Part of a small language model's weights: no biases in attention or MLP.
Each number is 128 + 24 x the weight over the matrix's rms, rounded and kept within 0 to 255. Layers, rows and columns count from 0. Numbers have three digits each.

# layer 13 attention query, 384x384, rms 0.0957, rows 326-342,357-373, columns 256-383
121208115145142139141163116103128144162134141140167136127135110082134119109107103122130142111141144132112135129131173109082112170149138140082159143131136138170102125134120123140133136172117121127117118147108108100154098096057116131149132097086166115092131113126164115140168135125118126163114147140136119120096138133064064170127189187120149131120136126074160090136139147147088118091156
130162112095111125137128113110105104166127147132162139070116106120083157153129168138115121172118128110056130124112096126154109158153138130131137079165150130172134105144119123157129121121133145149105144130129145107132121147092127157136125126121127104127120137094099095148111111110126143129108111124166147146135145140112153100144139123134117136134107128129126127152160145115120128078121
155145098118146130122118169122105149080119128115116137087177105146116147140127108124135108138143113164136113133124084109124142092117100087153098108096139102122132178114090124178167203133106115136170159101171096121159096152153125114162153179123124114110183125087088189078113102137132111157114134096115123113129125126084139114110130125066139117110100142175121183070121181100123135097147
152165155141108092114135113157157135134135136157123123100119127119128110141077092144119143123128095134141137133145092134133131160131167135133131100124121136123162113171133111147080138158116106124102144144101157174130127120120119157142110145147135166146095128133114160127138111159124120128121147104154121079113091158131112137153085122125142117115173116166121110141127134129119093155120
102120146113128099129100101122113111119135115156156120130118150085124163138100106164147117138143131146133094118135148124103170155168102154154157154145117122132167137121111112131139131165164128111150155154141106170129125146164140140135092114142154106109108163128121145117095157115091126148128115125126094108183119169074168176071110143112122138105145125131125134127152110127125162107111
127130145133136090117127121117147103125151157110125117114142093152100153111140096077149163105143117113143103137130126204094157104172140148090156134135108131121109167128125121121139108097107069116141146136117136112122121185138161116140172139116153145177166155156146174101109096110168113121115124113088093082093087151104099169068113103087132112103115172119101117151140128143125096133081
157151124184143119144148129130134112107116119130104126145096113120118077124111125146126121108156126166078131153107108159112143155159123161155124150107133092101116157105123122140130184143100135140158090126140140134111141138103154094165105151168103148127135140143131132157146135148129128147093142167128130154097103173187142101114137123145132133116160129141132123147116146132137107118153
159149094104084125123108103137112109126141117140148127094175143106116108091111102128137090071134103162137148105129167094121098126164127113124127120124137114146129135134129092121149077131120158115151137120147082134133139139173106150132174153068142130146147122109098108158147166150130107130131168099110135138128128116146158111112112127113119134079132127074100093122140140126067140107108
104129164117137131122137134144120145150157127141143130148131130127145134126121124120116089127115122093117108137138137132153103112151103127136120106148110158113127118147136133117127131115118144148111136112120145114113117107133126122122128125135115123090110118168127121142128132146119119114137114129156147101129140102138103121126113129112128105125135111125139127128132134106132115129143
103133082105136157171140088147092103162156114133172171172130087117146208144159210104112098134128081069170148076183117136129142140130161085118149147135120092135127046103140111133125187106105103090086154111093137145153146131117180150110128087049192186074117174115089040179150179120127148214096134158134151118135062095099091157128201156193125147197111137037067106139160128132098135119123
164106101121127120149173137109109126164078109156189097167090138128148105153083111135131113059190177140130126099068184157108098148110127078104121103137124151134122074111121155098091109145107044123096081134101147143119103099046115100120113082149140145133105085139114102097075181162140149157105144165100117035095198102092100197140109165076109174145102163120151113137161134139131099165164
129168127162142133117098123101129147117141147109112147121149143113150117135116147138108142118084124144114119150142142100092147117121152198116145121152128123123085139151132114153134150154099119155120122141130158106143135094156107139124137103132137121088134128149151166135146115111097109141122110120166143141120146147149099132105140151143120087151138133118158121109139154129088121101131
131112137079123097129045099119101119098100091147118137103144158151120151080103116114121139193134081114146110135119137163112095125145154143121128068125111159134089085131166133166080146075140111098132138094129154104128150120132150140096093057135129118088116092126133150112097130134127113120120131079074133111116140120110132102121155128095092123128100143108123184105170109128131132097113
142086110137139128101109114111121154167157168113137147127125147139147131089132137108141160086108115123109151129141096153106106161109123145114162114092125166130121139147155146120153144075121114107135153155133104135106158121119130143119130140145113111119102142139071159172145137094122124182153154132131136158088130128141088151121161128135127135153142135087151092139107091156117144143139
148085156105139137155093120125130097090101094123121131130118142131103117120121117110140107143162126138144146133125106161153098139140102131128137109127118077153120152160145112186159121108166104118140102118098128151166121109117161099163137101152120115143168168141161122135105109091164127099133118113124124142153164146117139136123114077114148111134143097125126167147103122135140127159143
123145112143110150157153114109129123144116138127099128137121125115092163120117130108163104127152158155131097146145140152136121128137133141155141132129156110101137110097120096131134116165119134121136156121118137129165141164110124135142145134126139103144122131091092092104089113099153135093099187132133140105106120144129134120103121159110123127124127144177088115147113110123110104103133
147123117129120115127089120134168134113159114048169102186098148132118067141150100125179113107110103155139118150182128122138101121103195147131146154153132139118151127108097124117104111159144138151110132138113136147139122120144120115160150158116094166107113083064164120129137121115123125125077101112122116174121148100125143104108110093111130164108119127114116115099140131090099138124147
124077158100140095121127140127097169196171108130139167135146155111122142136162130127146129112142144163163169175104144148144104114141133142147105122130126119125085098147111162111177147119157130132110073124134182144094132095164080099143121117140112129141107095137113145111176135092146078162136114147133105152090152167129100132093124095148052086174135107090139128120227181144155121104165
139132149136168127129127107111094111128120141104155111167142159097110113146164125130143133131109118125148152125118107138091119127128125121122107145117126140155127101123153116162142153163143110156098112153048102131142144119111124128137139125141148118132109109166147127113137143167135148121144128127110117113123119139124101140146156108113149134150118115116144140120115142119134144111150
159104104112127135108122115149105144152137134133154120095128129112105085143123130133137141134142139160114136111117123088149153161125158121081150147150129147165104130131145124096133133153080116144113145129108107137109106116118137144137125117138139158135124103146112105129160159119128121159100173075163095116149120089125131141152134137100141125122151124134167097105096122133131121128124
124107102127145143108114121143117129119173175116097101151133116140140161119132119128122127163131111071157167160125097137109133127144111119133128136125115129157128126129136135146165153118119117146109128111138141127113113128148119128160125121107148163126151123130134135098146141130107141148132106119143110138105115144154134192094123134123122100152138152135105120111158144140152148145135
084114148141083117134111150103108118147113123105143161192129100150137135124132113105155125123115094115138146083137112094118111125101138135120151098132130106109108133140127130139131172143140150140117095123125123111101115119137120087109136081139117125140125157131139105137163114152135113148135095147142119113123126100152104126150139125149100127154147155140125144136121149149123136119155
115124125117128142113100092123116138095136137119112113117134124072117113094151119154149118162154131148156129132108135117149133097149135119121117134127124136121149132141144140126144138154150144143154127094109124146162106138124135128128133091094138110135135095117156126142126117118097121142117130148133164109138095136116115130115140156137140135107136147105091131119138117136112153180114
128152143145116147142119118121121119128109149132121152122119124078146149179158135150129109143118119143115134126146132129114109139121120144117138134132102129131137143129111155127172104131117121127155125136124129148122134107127136138116158130147135114145144131145130139146097135132136091151121140153128104112162118146162149136143126141155143102131125155120128126151162125129121129102139
125128133136130138115154130132135139086122126121107111131109150149150129112117117154132154149090155119101120142110121115131129124084138146135104151095137146105102107112134133140113134133134130123123143139143113076101121134130146154140139129097117153113119109134133121152130135161137108117122124111136137127089196104122148120144123104131109116112144128120125153132110136154110107115156
115145107141101134110103095134125115124146110119149122113133106110095106158140113113138074138146082102129165114159146159123105131174130141118140108102069153122165135139155110138144125180127139133152134153122135154158146145191118126111129131128114139129146111120123112092134142116112111108148100124076124103151078154161109143135161113090106109102125106102118062101125140110077143114135
109106120092177129141114148123092149157174129137172155121123100130139151151116153100110106105142111112101108140140127144139103111150120161162113105161096107109138138138126088101178148104172170113114128131117151143154118122127088122148133145100119153101138120128103083104125138143120076130139102140102113104125170105128118131138130106167127081141120102127115085087127131111101144130094
175146020162148068118178084096142185246147124165128067112190137023181153107137069167059160159114103044183204181206074107063125078094086201019158144137134097100135174154120116128139168144111094174139212133205151120059118123240170093167117190101183142095111149255168117142201121103172050177143151112142185142147081140121147042160158141188153090255177076020184123126190157115141053164109
149102079139176175094153091142133152255119121021218160135067125133108082151151119090162126110069177073098176058163156161138101154131056046067108122061086180215102151100120173064066065210170125123107145149096084176098167126000142092093084128166165101149072136123134103117116202164142104059070184066031099092182213093113092122150109145161102109188118099126154082134106165186146188080131
098095105124123172151143149100094137103143119117120110146115112150128107109114143111125102123104153089093130178125106099119134148149154163135136117164093145111107122128111101151115162103121153141112118144144130109152136140153120131128129148117153152118166148145148103122157131134093057122123132129141120145147121141144135148117133142133131100112100129138141090114128174146130125140096
118144125152122127150122104157094108152114130120103113116121100141146133126159125112127106122143118108150112140121104107152115127099124113141134114113152101136109123129162126148116145132135097131121131068102110144136132120124127127112133142131103123125116098150150130179169118135125171140121093153128179122144174133099135104152109135155111153129127118118122145108124133107123147096144
136127083124114143141141130147131118132111125127131115116129170158102174099143137100143093162122143156135133090122140184153125131096120117121134138123125119146126113111128093130110092102148119099116125139153149124122136116114157123120085114136138058119147131111132128098105159124129108121111101126118102109180111124149134147096136154098127126114093103117120126127141164117166129114164
122106123110115116138126136138079100120120150156106109127153134149089145135113153109155103120124105133151128099095133113124119128111103106141169124141104122130084088116099125153161146124152142108133108106112116116165150112128120115116115094139096117148126159116109132129144120090100157113107121132174160145123103115113145156145096137131115157105108131151078123135147144101142108151108
094107156133122118114112117126134125114140120113130120136136124123124125125120111124117128126137147122134097140138108163138111118099140148130120149139130140122096111122090134163124139118164119115142114111094142105124125112134146132111168129134139152126102123112117099142114145130125133097131136101137156108136122121089111083122110138126123138094114107127102135133109130109096126112131
# layer 13 attention key, 192x384, rms 0.0925, rows 165-181, columns 256-383
135089075075136150152101115107193088164139111110130102156146171113130181108140139132102119152172140098098127149129111153147114108098106118109125134097120122139106112114164124145126134126132078137129104116142166134085165159119126144139137138148130085123141142166119125131139146142142168091113197146124129165095183086116125121116101147178146120184147151129074094145102107092142111122116
146142070141136091147107087102095114161122166158139149103099113124069088168141138095154114154161093201107140096136163127133144131129136134185122137091124130135174113164152146119155127153155173118136144111125168147214142110105102080099108099134120113126125119088115114168139177141088122132094134115111121137149086124114121215120110162112118109079111116099112112129157079139098118133107
132133128107134079120171089076127121134128122088145086145099141161102172146142145148095139162126104118115110122135144161140131122137129127129103110101113154150096134111126136143099098121143135133145090076157131116138130126100126136115127107114124109152103107160109147132139147100146126105130120134125111124123132102114092139126160116164137146140124149120148128116123143145111138102117
128126129128136128137125161113161157164123120131125131097131116139140137106112100118155103107150135117086123135153146095132147123106111120121156142123139122109123168107102095117107143113078153135134128155126096119131153137165135120128105162147128131106141138095124165127126117111162100128122119107129130145104163125124106082121102109127150139117123123178132119073087170129124147105108
145160142104162152127146108099165113094120115132102167134167147115109121126118119124118104155111130143129141133122088109135121146127109125101129127089111099131105126137139117093142093143154109107112119171143123118112113119140075142122136144145146136148124166131123121163153141131115118111133139138153123157124120167127149123139100131142129116111139120143125120098105152110136139146094
123176153114125088111141157122130129139086103137096107147120133133182145143143149118102124120106151145116094190142113124079129148108146137146115133117121134122172131138083098101128120158122114122119146139098072129141141136163134153138146151131138139132108123140083142157120106128111123108123116129098105145134155135122148151130157136106095137093139112139133107097138117103146120139124
122112133108136092138137125146110138125125150140120120163145120145125106118157126093127140126140117123133130108136155159133151112165129116127128113101148140154095162147152117122144149094127101166147151148124132120103142181129145123172122143133121105124139166136154136096078086152128156115124123118122125093101126126147096133104121128089122097082135117108146145126115130139106136138106
167109131175149148131124102118128110116173128111105147116099092118124143136049110162130142128152156134172119108174093084140167118128135123143098119152113088163109184138109115134169152136106131145141148097172109150130137140131131083150104138154130107089126190127114114142150096133134140086130120151173152124096139162131132121153134116142150157145130113164130142144136104136130144141100
111131141129129155131128142146112125102120145119093150093120127141115109104117136161135153121109146110152118168142096096100097121169139129117142138131140126116128139152094112136164087132165151112106102143116048125116101122114111143127122141100075132167123163141144150142115147122108121155122130116144107126134126131136120097148129162101122142108101117143096084153121119151121130119095
160168132123110166109143113135074095161117124146158144128125167148090105133128144103147098146119098146125135090118107142150129133094145115151136128130151149135143114138146137120131106165152111059114131141089147102151156109083166136122149105101135078152102104092110141138117157107153151117128096110137116091155126094155083133099115155072118119051121107120114111113136113103088100126125
126134105126123050145144149123083095161130124153078131166176127145126162144101147147131123157142103101108101133114093058103157160159120099161078125164149147118158109137135166129059176090136084123143168119136117088112155167116118194138150136116110125102140139110092134093112118106128098117116160140133132085051100140087124121166153109142085119151147101108193122165107079118137142126147
112125104126129131136110144134149109106142134098094121109170130086150123123144134089102084083142112140147085154119127054094133154097167141125102153122142087121101111132112129131095114117131164172107093174102095136112167126074138094084124158126152159145090091140156112135170132155121083187151177119121151145101097145132137153091110110111140113108172154111159206135153165193128104129130
115108108153120111116153142116182169121118120152124127163105104147152152149120114132128170112126157095158150166120108103096145100105136144111142171151153124127127132083127146108088146097090149187131129130158094117087135128193116118131103094149121132144163129140149148129142097152109076150132122099143126180107139137093122094153127120163115135179147156131171143131150156147154127123131
134141164127122123083093169147127163107082106132136142075162144089125123115112123104129089154106129043098111125116140144095127129151103114124149096173101124112099108109084129143141100121092130099120137141113141082121117103137154164115134109098142149128142118155119138155113114104135091147134135118139120114160100127142131138146098160098148109113128120118131124106119142110121093131127
162114151132154141117116121087111102139125134095139138097119093099079129127149125109129138107100111155108137130101140119109118115159160132100105119091137151130135142144155119138091133101093150112140091136131150141109107117126141133139161172152147117146084152140119114126109132108152137129111153122157119153101137054130115123136117117151147106121113123124105119112130150137160139107122
142140145135134150135144125124164133121115111136111132124142148084110111117143113104096107156104141142101142116125140124128156094105129118118097076114137140156143142140148125126132139124144112141103184111146180165095079122125143122165141117124141146136151125117110125110122108155148146128157144163107108132127155118123088150085095086151145100135169123134117169135118125126147146125166
140111123109099153111097126132144156137105118130104124108127110121145151177134132149104142075113158143097129154125116126165112117134152157134136128155132099133121150119097104128158120149138132151115156102114107119158139147119115134141126154107095124139141104110140125157088119134156129124115181140103151135131126149125137124133095125160120157087129146159125131137103112122127110104097